Weights of a small transformer language model.
Size: 11 layers, width 192, 6 heads of 32, MLP 640 SwiGLU, vocabulary 4096, 6.48M parameters.
Training: 138M tokens, 6048 steps.
Each number is 128 + 24 x the weight over its row's rms, rounded and kept within 0 to 255. Layers, rows and columns count from 0. Numbers have three digits each. The size before them is the row's rms in percent of the matrix's.

# layer 7 MLP up, 640x192, rms 0.0892, rows 252-319, columns 96-191
101:136104110124090123112093134088135187141127148164159093145135140122154153122128118144108104142090144113168141126150141143124129167105114106164136170133117125163136136120133149140127148131117094139157155124105069135075099158129120135128132149108123119166135131074100156120110115092146154131
102:118130105118122126096137148113114113118130173103147124096162183100142151136113111086108139081138153107157139176120159178148132131133171132089116110122125134116119082116110098125117120109134126148087164159134168136134131110059140106164150135126174090120105141087108133156127120132116117076
093:171106156137115109133121103105105168144130111128120114115127147137129125186161142211139108103128089114099152093081085111093119134173111144148161098131131136142129151125121107073143157133122136184128147087099133185165102146148127137111112140118151137150125151090120142103146176141130103132
096:149094138139152137140120154114100127169154129107122158096078113125129163111100096080102169156115158128148155146084157125172158144126117142149098122120123117109138117124126095169150169129154146112136115134123125153203099181103130114110162125113131151148083120134131130141139134086130149134
101:102113144149119125106108130076101112162108098141155133132127131170109124099173096158090088155147090143116108180099158096094144141125116129170161110126130133152156121112122136112114129100155131151142149168113140126105136157097103095146152169164128089110155124136143066161123148096094104142
100:163120130116097132167150089116158115151159080117110127106106123118126131160134164127161150145132137105153144109174133137152142093128171132152117103175128140132119120118134156151126098145165135114102114065128128078107108141117119130151159141163115133105154078200107098124137125167139127119
103:119089130092151123134100135162107097131131146105154116205135108133075132128147112140198107077095149156121112124106135125155104137150164154099127162109115134146128122137119142142162125106128121152109106151124108144158122108135116129116112128096143122081138179125117133113146109142125109116
105:143109119154166110085114142106139155175107124155128100121135107104108123106148116113105105113094118125137097141145129166124116159116122160097098125157129120153114168144125136136136170175135113085115110103098194136128139112141149111087107138074188123131102116112122159117123107159142158123
098:151168110140134170122115136126126084135116132155121119121111128127162089187139111092140115142119136130117128107107104161121146136091141140149118109123099137150111142105127154125125153149139129146083138111124150125163107084124142089141162125157143099127088129124137160102135144113096125120
102:132118108147137157121108157130061139123083135146143164124096128127134123142135076166116153123121125148106162173111159098107113094117102207111136122108145150109178114072149144091138106126142124159141141125127131128107083094090114112111150131062133147079101160127131128125142120141118123122
092:149134155096125060163136137179096099085132136130123143165136140151169127107122155136123134117161091165145100115110151143139143136123140164138151167158127154130104138155151130134118135131132106139110124108149111108106128138150137122126155086154122085112123116136121147101114104110114172133
098:124140134097161118188104139144126147142119111132125120148142131118097146101129139128135117067098144147108135128128133123170147105151108152129124149105100147107121140146158096150133125171115126141128144127178177092128131130181109171159142115148140111105157107106130127164139120129107129138
097:158119133118118158097108124143154122158118126136140079101142096161120139123086098161137142102115145087107099161130147142195113135069145134145096061158116081122136130130185103122099153111127115154135133124151091116128140143128136142117144128133163124082112136126115132087079154169100124117
098:159158146068085100175119143084077103151140052128141096107121123104135093113150130120114156157125112128126117105144118118117124161126142123153157132141148132158147143136124124120145130150136135134140173114143163087145085151098120144096101112147138121122124144139126099163170135114132114097
106:114133130111127095142103116155117123151089080113131188063113165178133102120108140148108178136123140141129156143156115156123175090115106096091162120105125143117126130134122108124160162133145101133128158102088111141127135076117109111153129117145118111150166132154162104129129128106145120140
095:107124155137130104096148094118128115131112112157125145092128101207101135154112144120095104100128167109117106117141131085097153149121098170160151141128107132114126143119137162131147135146113143062091140117125143098145167130105120134118106122114098107129128113190151172132175139108124088159
098:098095106109130145106157126126083125113156140108112138119114151149102101163110120146112109106083115095129123116089158145100089133134094128103119150157136130134098149157165111150105146155131130154147136092076119143153140145132151141167158095123134156127123092103100146115133107105122137145
100:137162130103132112081131118119131093101152137102123142131107119115147152153109118162103104135093138110166144131133101171157142096121141124137115088096118114217145136114138064113147121166136128131124176102150101112115097102109123163131192129119130149113104204085153182137116179111122112101
103:137116154106141100102096124113128092142151121103085168141115109173084128113128147131134134127141102152130121119094134108142124150173157085142107117120144113143141172135109131159119151143149135163153105139079170124130088132140110133153164125090090114102152136105153094131132149139119180131
093:107092143110102093132122055075100075109122167127127128132124119155207127139110127146157171142130130126175121138137135130110146102093080098128042121131092109147110110141150127154102147131086135101138130131121126163131107110113141115128124086124129151135110124116163106102126139170111153150
094:143143133119103134119123106144143120154108102081104134107165130142105168135129149142141137160088101119105130097117155158120124157119157138116124130169138134119119116120143177124143150141122068136149134091114147184061135107106139106106142114137121157128131177113122110119136099136103202108
090:142161102128147152138115162112130134158125110144157198155149160176121096096118116121126106168167103115184060135107114146118140124090104141105134109148101153159189116133121133100131123133120145117112121139138103116157157140125152102096128150115094116154107130121115131150171130146119110112
096:124112124108141119162118148144135153116162119166120147145130108128149146133101150156165085171144096167142111182125193152154174142113109129150125164101082113103114120121145109149083084163084106107197144120095148128120171120083162148130096116141140147118133095122103104104121155126091116143
093:136134140103093107130128159145143162119107124101155117143157180155137126146103127173116123110165145133149136120136124135133102079148104111113156149146110097143115115166147121144135134133115145124139111120090164070123111153130150157094165094109132147136132171098142138133145127150115145150
098:158136117130136138124156087084136127111147100119091144162118139116119130110129152088087097118168145082156126127107082105119079118093112133154109144144128093122142113149144136132160081127180152106120124146147151102131129131165124152156170124087145106164155104135087109149105107087134147138
099:124106138124171121101152089049139152099151094124158131141110113113094151107132128084131113137113123124165178109147120139125098151124141105129153148106119131134074148151082166132148086147103092122132132124143105121087094115096143171136110118140120113091114145125143158121114104144128120138
100:093156074188124127182150115123139131132088129123094087085126106135142130125129097118137152107119131150100117107115097080125146122169157149101093119156136126141088132133130136098150161112153134134096145166106092182122065115115116159156141080085186133100116103126117150137131144138118126127
090:128135122106129195098148122126112118132158080146074091147160180091109099160092139148120114113135099127099127133139154130137127103127120108082094086134167091081155146129096159101121141108137104135134110127159132158107114137141111138120137135104122108085118153150110116150076110108124128141
099:114175120136134138108103130164142150108080113119114141150083107106161123131113144163133081093095131124105108099165123121157141103139135147116150167130183195128136104112110095111135123145129110121084145113152127105148128135162117128107111080084114184087146140174115097131143112095095115126
105:080122083123102121103140165160129151113139131164117108134080126111152103161085080151099127149112106099123154110150108178144105130089157134096147145159149093146150107124117081087094135140101102146138140106148109116108142123124107121095163131151118125115112155123119120140153132154150161138
098:140157115127144137140105132159131103146139070100199154140099113140126145113133121118167135122132154114132106132144107102110156149129100152122127143091163120148157134133139115118124126144133112145085132107105120109131163134121123174119168115108162200097124089162149115132103105188117084142
095:128124125067147092132133105105091119120121147108109129142103093164130168079110106144110142112137114146124136112141119102103115124137128122148143104124156155142108153126111108145114113131105126083150148166122136107154086114093162115157104145141134083154131115111143114129145086167132152136
101:141134138132111170105092156130149103094130114127145092126124145120144157129129115104155092113088135141084138136162076146130141106126100133112152190132118171111123157113133100118110129144124114107122131158144084134110083116105158151194139127114103157084133167124158130099080122142139088188
103:087118125156167143127150120122154141094126166093091087125101160123138139117116146148170167165167095125126071130122157129101090138112145147122116123119156085149101086103116148102132108147117092105092168114123128149150123137140143115108108163166068169141152154143134090142140149125162112098
097:119116161154109102142118099091132143103091130131108127133148150101132121127114137136115127146074101096162165144142152090095136160115160091129111119112105153187108121146104140179132119132148134125119115158111159184141133137159163120131119092134144115088152121079132098121143113113120127155
100:113131113115143067169143132164172118163114091126137107148141109119116088165114141124133094162133171133074149173105119107129168101124123127142155140146140140142115087154119135094142152138152105119166103128114126139150133124169144133092161125101112144121139154173086152132137184137128120101
099:102138132150128125126170129111111092139154103101125100125119127118172134154140122167076085122115109113134119151125115123169158167115100171109094117136129138135115104176180145127135126100136150171179073126101142107129128143130086109171130144097150123144109147092107090140138144176129099147
107:141140141133138157151134164105096134125105114096148130088091114131154170125203104141163117127123153148110145108124143125115133149102103120149123153113099134113141137155117046089138108112111075115154149087154141159096142135141102147119114092140123137130127149120072144131121128097120131163
100:119162113138154133134103107152133091151101108117139074076160114137166134142149096141090110144132089164160141093124112124148169088154153117155150093115112133137148136091157125097116130146111137115108156126131146104106171113148120146156121117121172118134113092127130109098144124094123117069
097:150133130122099166122132142153120143101111156144132146143145174092132113153167113112115136128099125131144168128101180150169121104122161158096124085120109144136143067139131119139153103127122144145094150136155123120143133140108119115157164139172125088087114078145115162105149148143121110135
101:151103098151116121133137120124121085151112156094139112100142127136076132161118131115130131151089146130100143142158129118123143152165147123113141149143159113159160117117094096144148099130111108163089148135129156134118128130161063143107131140093113144111147119120133134116150124112070142151
101:092083136145185147117120135128164134170170095105139120170134154157121105101149123158126097159154141136102103121117120112118102150123190099137145127113079078143143111124097114082134161142093105140141135112105128177159107123137152100156146147148153116154121151113127129152151162118102139166
100:125154156116158145089139156157141108137154136137134129102147124117149109173149140158122149103134150138156151117175135113138160138155116132116109162081131117129133140141116116134118101146123166191138112126157123146100138141124102141083142133098168155132170136158110158126145120136127123110
116:156110129136134097077123150099118098180142104110124122135116122141160118142134127118106128137143132113168112117144107153142126170092134121089152117136134147149081160141140106130130127106114120165138109132062119133101127163109138121129128131089145130151162137128122161124134125135116157157
101:101178101122164182086156172127120092150124130144116074137121114123115113152116138130115178150137158142087138126151112147143129139139095117095168138126151152122146124121170129149098096145127121138121065109124161098126124112129133153128135131150120116136155086108111101132125164096097079104
092:108135115143086136119135148122128176136088139132126120158150169131150154124166121117117084118113111115119110110130132141091117126105130134092172110075144142127150105101131103117127083126118120089177113142120148165142094102132116142112132112122180114144131116108123135091135122145161163164
099:163128132178171138124154116146128149122133102122117120126096158154144148146114106122109122111174154104141119148102092078088095075099164100120146111081118077133140131130129147089089148117138103132088126096093152140150149145117119093142145123124123137162140134154139134126146134125155152101
102:127099107104126133150120147156114124165114095091128105103184163112106096152140148179115121169135068148133162102143100134106110088097148089086157156136106125132117117068121153145119134128146100106097128148138095132146111103127131144115138148134112143155117151097142168078129170085105102132
101:123164123105137127164133143136132156139166173146135132136131123055131090120094120162122137130163147130130130105148073132128136125099108124077159125141117141138150127091107119087140136140153117137163153073127155157115105120107151130129143097122095173151111145124118132134122149143148146187
097:141122121138122106137138082110106158131138131145156091116153118086142104082136156164114139134186140166147069144129148149105121103149117146107147168151139098125123166123148165112158168115147134119110128162111119166113143111096147101099099133106105079099099136169148102090122115140136125085
099:148147085129138157124115127078132119107127132137130094122142128144124110147119137106113103144153140111146138163102105140100103154100097120162145126124121158128115118122149167178162151130140151165121133144124124055085155120127122101129096119129113110124131120114131114114125148123114105163
088:151134106128180140146146115110159061161178111134113148137124132120149115120140135142094130108163151166135105122118131158144133167138116134116150156194081155114149126103151114142166100181131111116148135124103120127125142166153119169076127143113135110056096118186122145107152123128109166087
100:170100077113121120120137087154141153135158143139132125110149124130151139176121150090088148113122133169105139134119144119138159137099058126142130116152140132122142143129080156124138154131111134103124171138160148169127179173143107098128125134105147121176110133158156086119094096143150133108
094:120170131142105145145150099150092127116137120115084120145154114153135121160133132145152118096138139134133101098161079148140163159089135121117093115137163129152110135149122135132105154113148157142177129123137123130138125069143076080107082101093159173142143128115143153114134141119117165127
098:137095150105110121138160135143120175095144149174117173147137066124135128109157109075080121169083135122072177087107150193125135102136150117154094116154110131093144117119115131104117120152096118139120091152083178140155139136116096138098097124119118148145086131097136118141097125133141144096
096:171093140137158157136126132097146121105145176158098099146134138108123157131116124109116115108147172148150144150122125126110181098169170137107108129123158092159154070117165099138172117136122148107137145150155096125111104138083113101142089120123132130115108115091103141161134114112130071149
105:133185189141150112113127108146118128164137113143125151121124114176152128126133135141089125130135138109123116124118107132125134115111116144071105115076159097151135102092114118098099118135136123148130102127114100106123092096155100156143161136125104149117196139140112115152136116139174139155
102:115135101108171140120130094112127115138141150126103151168140118088112115150111137111193141142108106170158149090105126106091097126125144146177126140101116149127129181120149193145125107146104137181160146137130148134144115120145125104144143127099102100129128112112090079091143158148138114107
101:126131134132160140136136135157119128149170106098069104135104094107126108135142126188129091164109133129120138134137196068137117125168116161101114125171134129110133151094152134122131153131129124134163141103136153149056154129185109144150112108134101146115096124147114098079119128164094125098
101:115143087133161152131130134116121111104138127116066133109142083108149140136136111114092105102148110118180157121159118130107100094093109132122139119148124103091086109138177157112151097110117131139124131132122122113106161141131132134122124111162121145157176049119145116127088092117127128102
100:105142163117111125122150147114133125143072149144126090127148138098132131094125107130123113113143124092152121145129105111114124136127091155108098106088140110137124169109146175093133142123132179117160176130146104124131154111113164116139139141129106141128118215180092096164130189108117137094
098:128126098147157106106123118155091171160140103151106143120090122132090138087143136132138124135171103120102174149148119123142098143117140154133122172156069127138140139130169145160126115134121149125125106149143112137117149141133144106103134158128146178126169110097150110125104118137106120090
101:151089121111106081164136151101097110112121132176195153111109121130132170188105141113119124164144097121140161123136136114103140139152112159139111161166117128158147201132146150156098177123128140142150155148110145141121085093121108151138150116125128088099111181120112101106124130133119141147
103:103127132162127125111130105137127147137094107108140127095092116125108187122108095127175158097116148151102131112138161122146108113134140157160121157143104148121162140105082109140123141137131115145140152097095119128108154134124125131106115073129138151119169130117115111083119104116123107138
092:129133133097103106121125185112131120096125095129128131091170101139088107162127201124105156112110121106159137105139130114104174066125110153132162138120162137131120118135137115142137114095136088134145116145108143176131144106183127098149160104111096159128153099176132146131143127092124130102
102:178129154120153154164137146074141128127094134159147159098153150176104119121129148119109159103126140153150157111096133105126143132175131121114113115138133136114128134079138110166137128143118083122139106136110140043123160129133100141136158096095071124108104132139137105100134129147182154100
095:140111059133156145095107147115107121054103139113098120131167152109117087078126132153106120117174068164123121140038163105109156121126149128099132135088124064105129122171117098132099124107121111138097121137155138127101136122149143113132119147117156092182125152169143115108104133151146114098
103:091106138118140102122098154154138156118139068105125109181134140102133132101115094131105121146106102129123152115125183124119168108159119124121142154122132122175162118157105119113155151165112095098103104109131089116141103149095137121128146125128114130131119145118131151059154151133131136118